Weights of a small transformer language model.
Architecture: rotary positions, embeddings untied during training, normalized queries and keys, attention and MLP in parallel, local attention windows, shifted keys, a smear gate, an embedding shortcut, learned residual scales.
Training: a variant of Adam for these matrices, 154M tokens, 4697 steps.
Each number is 128 + 24 x the weight over its row's rms, rounded and kept within 0 to 255. Layers, rows and columns count from 0. Numbers have three digits each. The size before them is the row's rms in percent of the matrix's.

# up: layer 7 MLP up, 768x256, rms 0.0647, rows 408-432, columns 0-127
# down: layer 7 MLP down (transposed), 768x256, rms 0.0591, rows 408-431, columns 0-127
up408 099:147143135171122124153103159108108111156148129140121135128089155064155141167135141154111126140108158138145162124162084163103115129172142083108116111110068133125127138161130137094124073074147095085153103148131103173154116107129124096111113152144109125150141132134103149135105142120152093109112121164134117127071124094089145123108116143110115083096122125095132090163121123103121156169107
down408 099:104128124159099081131092154143113119144138170137088136113121117098150136174156141135129130118131131092122093090074156101136135114118137111100121160112148098098107078140177174099084136106118153151185151127082152128157096146120106105124148112123108132113148173157148158113139093100169096087106117136106129102087127126130111088141148137136160128112165177102149137146089142170126082119118
up409 101:168133146154156112132106128132159130099107146132115165152123136125139137060176121096139106110118183165081146117121106117117163149129096150129153159120137118140116097146145160132137151126106115094098135117153121093107147072142073104080131112139167112140133111173091109056126156102167170098146137138126106154129130126147116138158118173108169117151125132105120134161124116153102162132127
down409 101:140146139124113119126119166098107150136141118149140167170113138137126160124112122126103123114106147156129111081131113127125173107127104152119114126166109133129154113124166114145114138118114120109132164120119128105115169124132139162116081130130146130133123103110126112140139112168152124110104148160142123171151094143142122133154116168120111138131142132119083086153117103134115099085120
up410 108:148166129104094115149144120144083136128156151162097143126149150105108138095120122126136094111151108161099120129153124108118093122124124128091136099104133174161108131118140120093132071114126072161126093161151161124163151088129125067100115095129102147133135139162135094077120118123142131126137121111122155095086094123149123129120143145132165115149093127153145137115138156119196112149123
down410 106:117099119145111095141163140148112130134096160140121153135132111160104108116162116138184109101133109149173114130148136170106122116092115137126107118181101113161106130100101183133140121126132121160122114149142146121117203128131116098150130142125151138144121112152135112120115145120151124139101109147140118125117120171127149137134086079155163130096118113144125138116118156160142105129097
up411 094:087086122137119128091107139103109100165145126108137143157153151134092158130136123148079115114111144150131154145156137159158113169086132152122143083121114116153156146135135126134118140071160123125138116159129151136108103121106097145112124097146110097105149114190093133092096130119118118080131099124110189121108126151167146154108177139134138110100148086142138131115162105133142145170083
down411 099:130139149149118159100138176130105109099152123117153132103159153122148092129144154134108120114130100139175157181122150121162137079113119104145141095117112167103100108138159128095137139085139095159147133088128111119087162160133132123119113132130130136179125163131105115147115142110114086156105142114113163143132137108125176175115110088136139151126110117120143116136150116132137119055150
up412 096:135119123128134094119135151154124067148152111110134129145121179133155134138148158086127156088123163125132157112141083138148093129157135103126107133165106165142142124122117126113157145091090177130138141164162139127123134116121118114099098084164126140113138111146082114129175126147115153112150142144086173130144138115124088159131080140134180119083107098156121116122098143124119100109122
down412 095:156108110167143080117120130134143108110078159119121138143112108090108134099107132123121108095133131117155141107144112148154127098145152153125112152136148106143127135168122147148158174122141126116113156132117155122097103139143136146118149150098123146107105112109119124157140134150154176107133148144113154107110137128150091164092128160147125116101124112163117160123117094122158075068098
up413 099:117094170116105128161161130158088153108130134108092156101119141121163169118145123090117123151148113109141112097130120116172114078100168073124110123142077103103083123106117159089130093127164145130116101141129154140158128139164164160137149120123093094102159126141129114134130106133134163135116106090109134067138156106157172099088148154121102165096126113138133127115164134110120166120171
down413 099:144105109178133140124146131179096158103168163136125097110140140154068158115125092125125118134111120144078111150157137086101141086129105092144102133103173145140109128129158132123129151109126138111124103130143106140127124111138157145105119146155110167088127166133155116102125081126141097148133141124147141120085172099114110141185138116100095118128122143138115138116136123121145161070102
up414 096:131168116125151101120126124099133100155104136146124146162097140126116154190116097144128128118160135144110115145158106142132123138136116085146172132130103165140161071112089102109168087098122132107140120105150140148132142086140147119118139114136114163140134144104154116143160130117123098150112147156151156130108110121088119119135160152137134115106134124148121097124117122104132121151130
down414 094:117131145142125107132107108117143127137117140129173170123089100131070159097145112120123115082150138122118121128137125117136107137142134109128115132124127140159108151167118163133139107102133137176108128120157159141087179130142138125165132136121118137111112149099145139095106136097092140125132133100118133115122123135145117113079145176145171143144127102119114151099082128112156122088126
up415 104:136142166098139109110094101091112153090137156125111120093125139086179088154158115124154125100109081132157161114124091121135107110142156138167179109102121107150145112099173146114120123114093110139091131158180121098110145130168098122116132142092136143149117121129099139129162155141100127152156086100142067139117149105146136146129147119116121146135143089162107120150127100128055138149154
down415 104:132118161142186124104098104121126195132121093122099117134119119114128114107184113129126153125115131125111157125136133166095111152141111112114164147120108100157132111123137124160127113126111139118135142123132131132134141130101108166140122134126171111125110119102090134115132124140138121161103140131148123130106109127132092105129155083121150133123131112152164118149143142144128143032122
up416 122:124077121164129128145120141135139140159128083110153148135119154128132152142188118137087109110154131065096123121135096104132133092128162101157110128164089148145111123099127123072114139076125104130163112118161155154151119118122105137126131121118132049100160148175087120088113133107087087126114149121150152120121114124124153148117141169107135121140145115123142148131159122137159154153136
down416 116:112136121138123144145112119105097137121145134149150163158145164133115170148130115085085090144148116134145159148115111110181140111136100123153088146123123130098135107119117156132106121135131153133098090146156129100144122139111125130095128121123095106134133148126175149122115137105114094148172115104133120136099095107142116108157143159132168089141160089152097157168144132119119149107165
up417 100:128099082108147142156072115145114096139100131133114123123123104150163145105158121125135123131108108128109134126108097142150135105140186162099115112138131099163123096149136151082124110127145123133131120162173158096117083154196105098183113125151172133115076127130094139085132133117133117160168140154130137124081144104119148117156128129144155124132139159138176112122127090104158103129094
down417 100:133131124104147149119125129111132122118136120132139098152083145063112088121092104156109148152124106118117144154135142101154134118155130083140142157097177139124091180135128126160137131139120134108084163128132115134149127156079093152150113101126145146128123148130144152097147122158126116151082174118107096117116096148131154110132167105146118149158098144109134143126115113144121095148139
up418 102:119123086131128106134154134091135126093115093117141139117146152095126181144129134147103090113118109137092185132163081129112144129140121074180147143109133143137127099148162133116143081136098122135140100098161168103160114163125148137137147116168098078108159150138126101066143114152130085080110090141166136127105137181104143113117172128139139098135111095124126102124116109114105177165100
down418 102:087124148107113127140163066121159139147134115159131118172119117151123117125114180120126124112095147122129124142134111128123147100136140122155126116111119154116086129144113164114106135088152115193152151142139138155087111167100142109121153110135116124117112137098169123082138110133113101120101137132114103119139187121144152101092161109152140078113126117159130111106094041172160143102127
up419 098:161145124135157111161127150131103112171113096165113144103135124077133111128186150122138089098152125115119109116132108139131109081145129130090127137132107100124131139086082147096105129115119126159138110165120149103125092112155091123129120116121124088129126187125094088125157168097109111172112130116102175111154117073126135144150131193133135112114124151102151129165115105151132110137164
down419 095:100124116152097095109152139066090126095104161159118128123124159135115125103129121136111127111144109098173111127143123138146174099120113146156149149118106167116143134112081158146130115157154160112103087113140104102127115143136116143132165099141090138116119141113153130142100126098130142159145125105107170136130116143111149130121159103092129127153134132142136122115148129133085099051150
up420 107:103132138153170107106130153117113126149165131120148175089124125117117136104117129153168138144125136118136108135076126110136129127069131140086150066112073100079116098140152129132120143106146108181138150132131176106135138145163120129125113132140132117185130148166134149130125116070144121086137158156177151128085142147114150091124129160120165135102130163158164131094107146155100102145154
down420 107:154105095140099136106106104119070125110103146119127077144137128129116140133133170108128133145130137146172128131116101123125172125141111184101151106127146119155153165116126117102124119135168114086125130109137160127126163135173097151131103137129152156142151138127162150133091137124171149115118149140141164114168185119083160110090122088117100166136124110121108097111177132105164129136165
up421 101:095119094138180113102134128137110147123096139142094130110092137099127122126107175106136152112114140159073106148099144135178098097120146147114107132105158090138087108143115128123153094114130101105130116135107118122115136116142114113110070163102115130157151147115137088141152129146119128130182112154137151123143143135131139140102103137157148144151098135162169077136129105115118164130138
down421 098:134095118135144128118090113140124181151122151098124120177114158134118084141171124138133154135125099087154149155105111125126135096111151153139096121115120110135131145119082138149138149125141140095142153116145134091117151086120080141108142120125134115143112135105085114119101122147119114124143157151179123132152119114143112138106152129107142095172124103090131135139133120116135128042124
up422 103:133158097093118131126092152141111125148125064161131138101126141140132112157099140097148120167097136119156169133173088136130110122147183151137131123110139148164149156154117158122132149103151126105140124184096103116110144140165140153128144090095164104108145135156115108119149122118166044159102131149139141138122116145087087117121138152173137113124150127125152098128117126138116178140117
down422 100:136171155129106136118108164166103139156113112138129128163154159112094125125124121124129149153133127104126108184137152171170106112136146126099155132089161134154116157131090146133128181106089120138108191138134078119069101118121147135182169164138132106095130100112132136102158147125150140124139129130108107157116088111159103157119137135154157157152149114073150122131127071125127135089124
up423 092:094093125130137124122130080108152127102185128142075086125137114141156158146164104130122073125111165118096171133104124124121105170134132144112149168140145136129124115163117146140130187130103129146148128114141148144099080152115089140112139129145158133110066140124134110138103132108136135124120137127132135096159106124128111102133180149106130145084129109122123120130176109139157102138134
down423 088:118108139142111127098110133126107132130135159131103109170115124148123121128140088149120133166118153117136134128130124131124131094129138170129099134140114110117098146104119127117109149109120111119118153143118091096152130130120137117128128156131128151123094126141105174111148134123130121135110114157138143114135107135101117126105136108114111135095138117134106137125099140135169115009130
up424 102:127123157131154155119111128115138121149156152118130160137139119137105156082153138102144108130128162112079149132147092124123104127071114136132150125118134099130101110160106146108145127152093091103110119148154155133155120120168107111146111174142177110141146132143092123096132140092081152149099155168153113147123099149108125123141122174131126132150139124126170113121136139096137121144126
down424 104:149117124133127152143121099111142142143158143107156140128142135122141118140156156103141120153120151131116162135086124158126117120130136121094123135157092103103140146116114096138109142157148120134118132141135148131170143125142158115134157151135136129106156153088082133118177151165143155101079149133153151107095149170133124120157142134143145148138131118127139108119177106138144107026127
up425 093:070096147106128153125101115088082084110173120137145149139142168120143081134132138130106130065147109135118154123103119132168137117123110176110101120100117105120128129147110124151146163145105134110140132144102139140129078072167090164113139129120114153115118132181087132075101130152083129164102104149109189121122106122158149126112163120114102123159110109096125105144141122123135132138133
down425 092:103169139167107128156167154147143097139109114153172129110124139137124120133106087128113133110126128120133083117098139108111164108127122118122142150161105142102101123123142125120151135107143109175122147133110101136101145135128158107108143191163129165146096156131131158141145131091139135110129107131120176126096155099109097140155126117120185141102142137138150123136127153168149155059152
up426 110:122153125130089114157119071162133102137095102113151144115129122172113122120173108102150152140113139139139113145168121164138125147148147149128131114179080131107131097129136147150121103117128121173149071148178164128148100117142158115125121096158168122102133090148091138096127132150125113140172164106119144168113145080130110173115119132138122137125121110176125144123137118135124128126102
down426 112:123150123153109146143144119142139069097115096121154131113165116093119142139107129136157130153158108161114089085075132111091121134106127107119130161175124148111064132103144140140105108133140139129111132147163137123145108141130129111127134141099129138164128119125091121153134125110142082109133139126110109150134142131135138137108159130132164099111170137114161173107107154119165131057140
up427 101:092164112146116158105141140136115121155178145134133137079125095090136130152146128090152139125141148096114103140195137111112122127122131119153144161082101124147134141161149175146112105123124103165130141115129147114149120125140106129124096132118130122111145157111125086102134110125090123132099108116165106161123118157171116112121140169103103119153132133152142141138136136074179130174133
down427 102:137136147126057126078105107116175100168110111108114117147117117137112125128109152161147133142134144143137123167124113110156078117122127135096127134101101115095167127170120145167118087146155138131160129095093120112117157132113070131146142138134159084089121147174146105128117133142115127127173156153165159142130101114119120135122123113113081116089123095157131140136132139118126163187146
up428 098:097155084106127140121123115129085131120131109171146093126110103071179130124107107120114146128085134110108098133113072124096138108132153116159135121089111129108117108121136137131135110101147110141157106132144131113159115087123128096107120143130172132190130167129115134131143096113102059123167165152161111114159123147139134110110110135104164143121125162159117095143157128136131121126151
down428 095:141118136111133108094112093129119161194137139145091114172135127134125089110114107122124129128120119129135104141151115112152143100154170122156081161150089101182118131151122172152106133123086124159152120108097133150134135097112159113125113121140137126111082154104161164089137077127116147151145119143106120114123109136134142100154122125115169093132161148180155171140122143137157172069151
up429 104:146155171127106107135118103120106133131079137130107121113125108102137176120155153111179139135125104112116135143130117129114142083117170075141093126144092140120122124123143121165138122138149154125105116127126180110155144126177166159107134159186168143098180111166075140112157124125132062123144101099122106106125098112148141127125103162103133125134087146152088090163114092098132133148145
down429 100:146145143094144148082115145077145081134108141161128126166087113143194154123120173100125121120131128179140097087093143111149183143100101127135112126133113135092071122123135147139148115121160155105086133093101127117105153132081162120126141158144113127126126109124111138132122106168138080053140103090136114149117162060149110181112144136129091150127142125108140128125099114156140138129118
up430 100:146119139118081111137134138129115142126114091137123118128172108111109119135139122127120127127135148169112136098143161168123134113116136088070107146131137113132154136104151149119177137047124117102092123176093153155156112120130127111114097091147118146142138107155109184156133163106150144100115129147088145092142109095101177123134117180138141120147122160112105109096137153106121151143136
down430 100:121137167104112112185106101081147134103110105107122136160188142112157112134127139112146145146146113127109120099108151095170106053108125134111130119070140131132131091095153133101116140087147134126140130151107118132150132156153143136159131115151067136105139089100125139121124135145153123085131118114084132110105144139156142121124138153147163146160107125146126101113130136091144098129125
up431 111:146132183138179138136160120118154121140139096107149160087059115112106142114158119116155094086133098149117113134154140124134111124157191159092112131098147110162176171096183076146158121133125144109141127119136153112188135101105143118140123109125145121150154168138084119097125127074089119129092108111135123120110094071147137113126150121106129127136136102131125102129118129161140129128141
down431 106:122125117128115126119162167172169121129149106148188108101137124112142150120097149110128132123134104109146101142137137172149130150070124134169124159147106143125148171119118111100126122120139146105157098141152115118155133146156169140149159165116123101119153113125118133150115172111095121117148119145104150128128166092108098104162126116133102120155119084118135097136128120131087109056125
up432 087:136102108085168140143124136121137115152195166154122134126098132137177141123127110140108086118141124160090120100090141089106124130143128153099111124140122142079136137083105117154134130109158144154156088129159146139098100099137134112145086068138144146126134106135141142094112133116095121146125115135116162137134144116083136118138118128123122110114103141122136118121131179150090116108155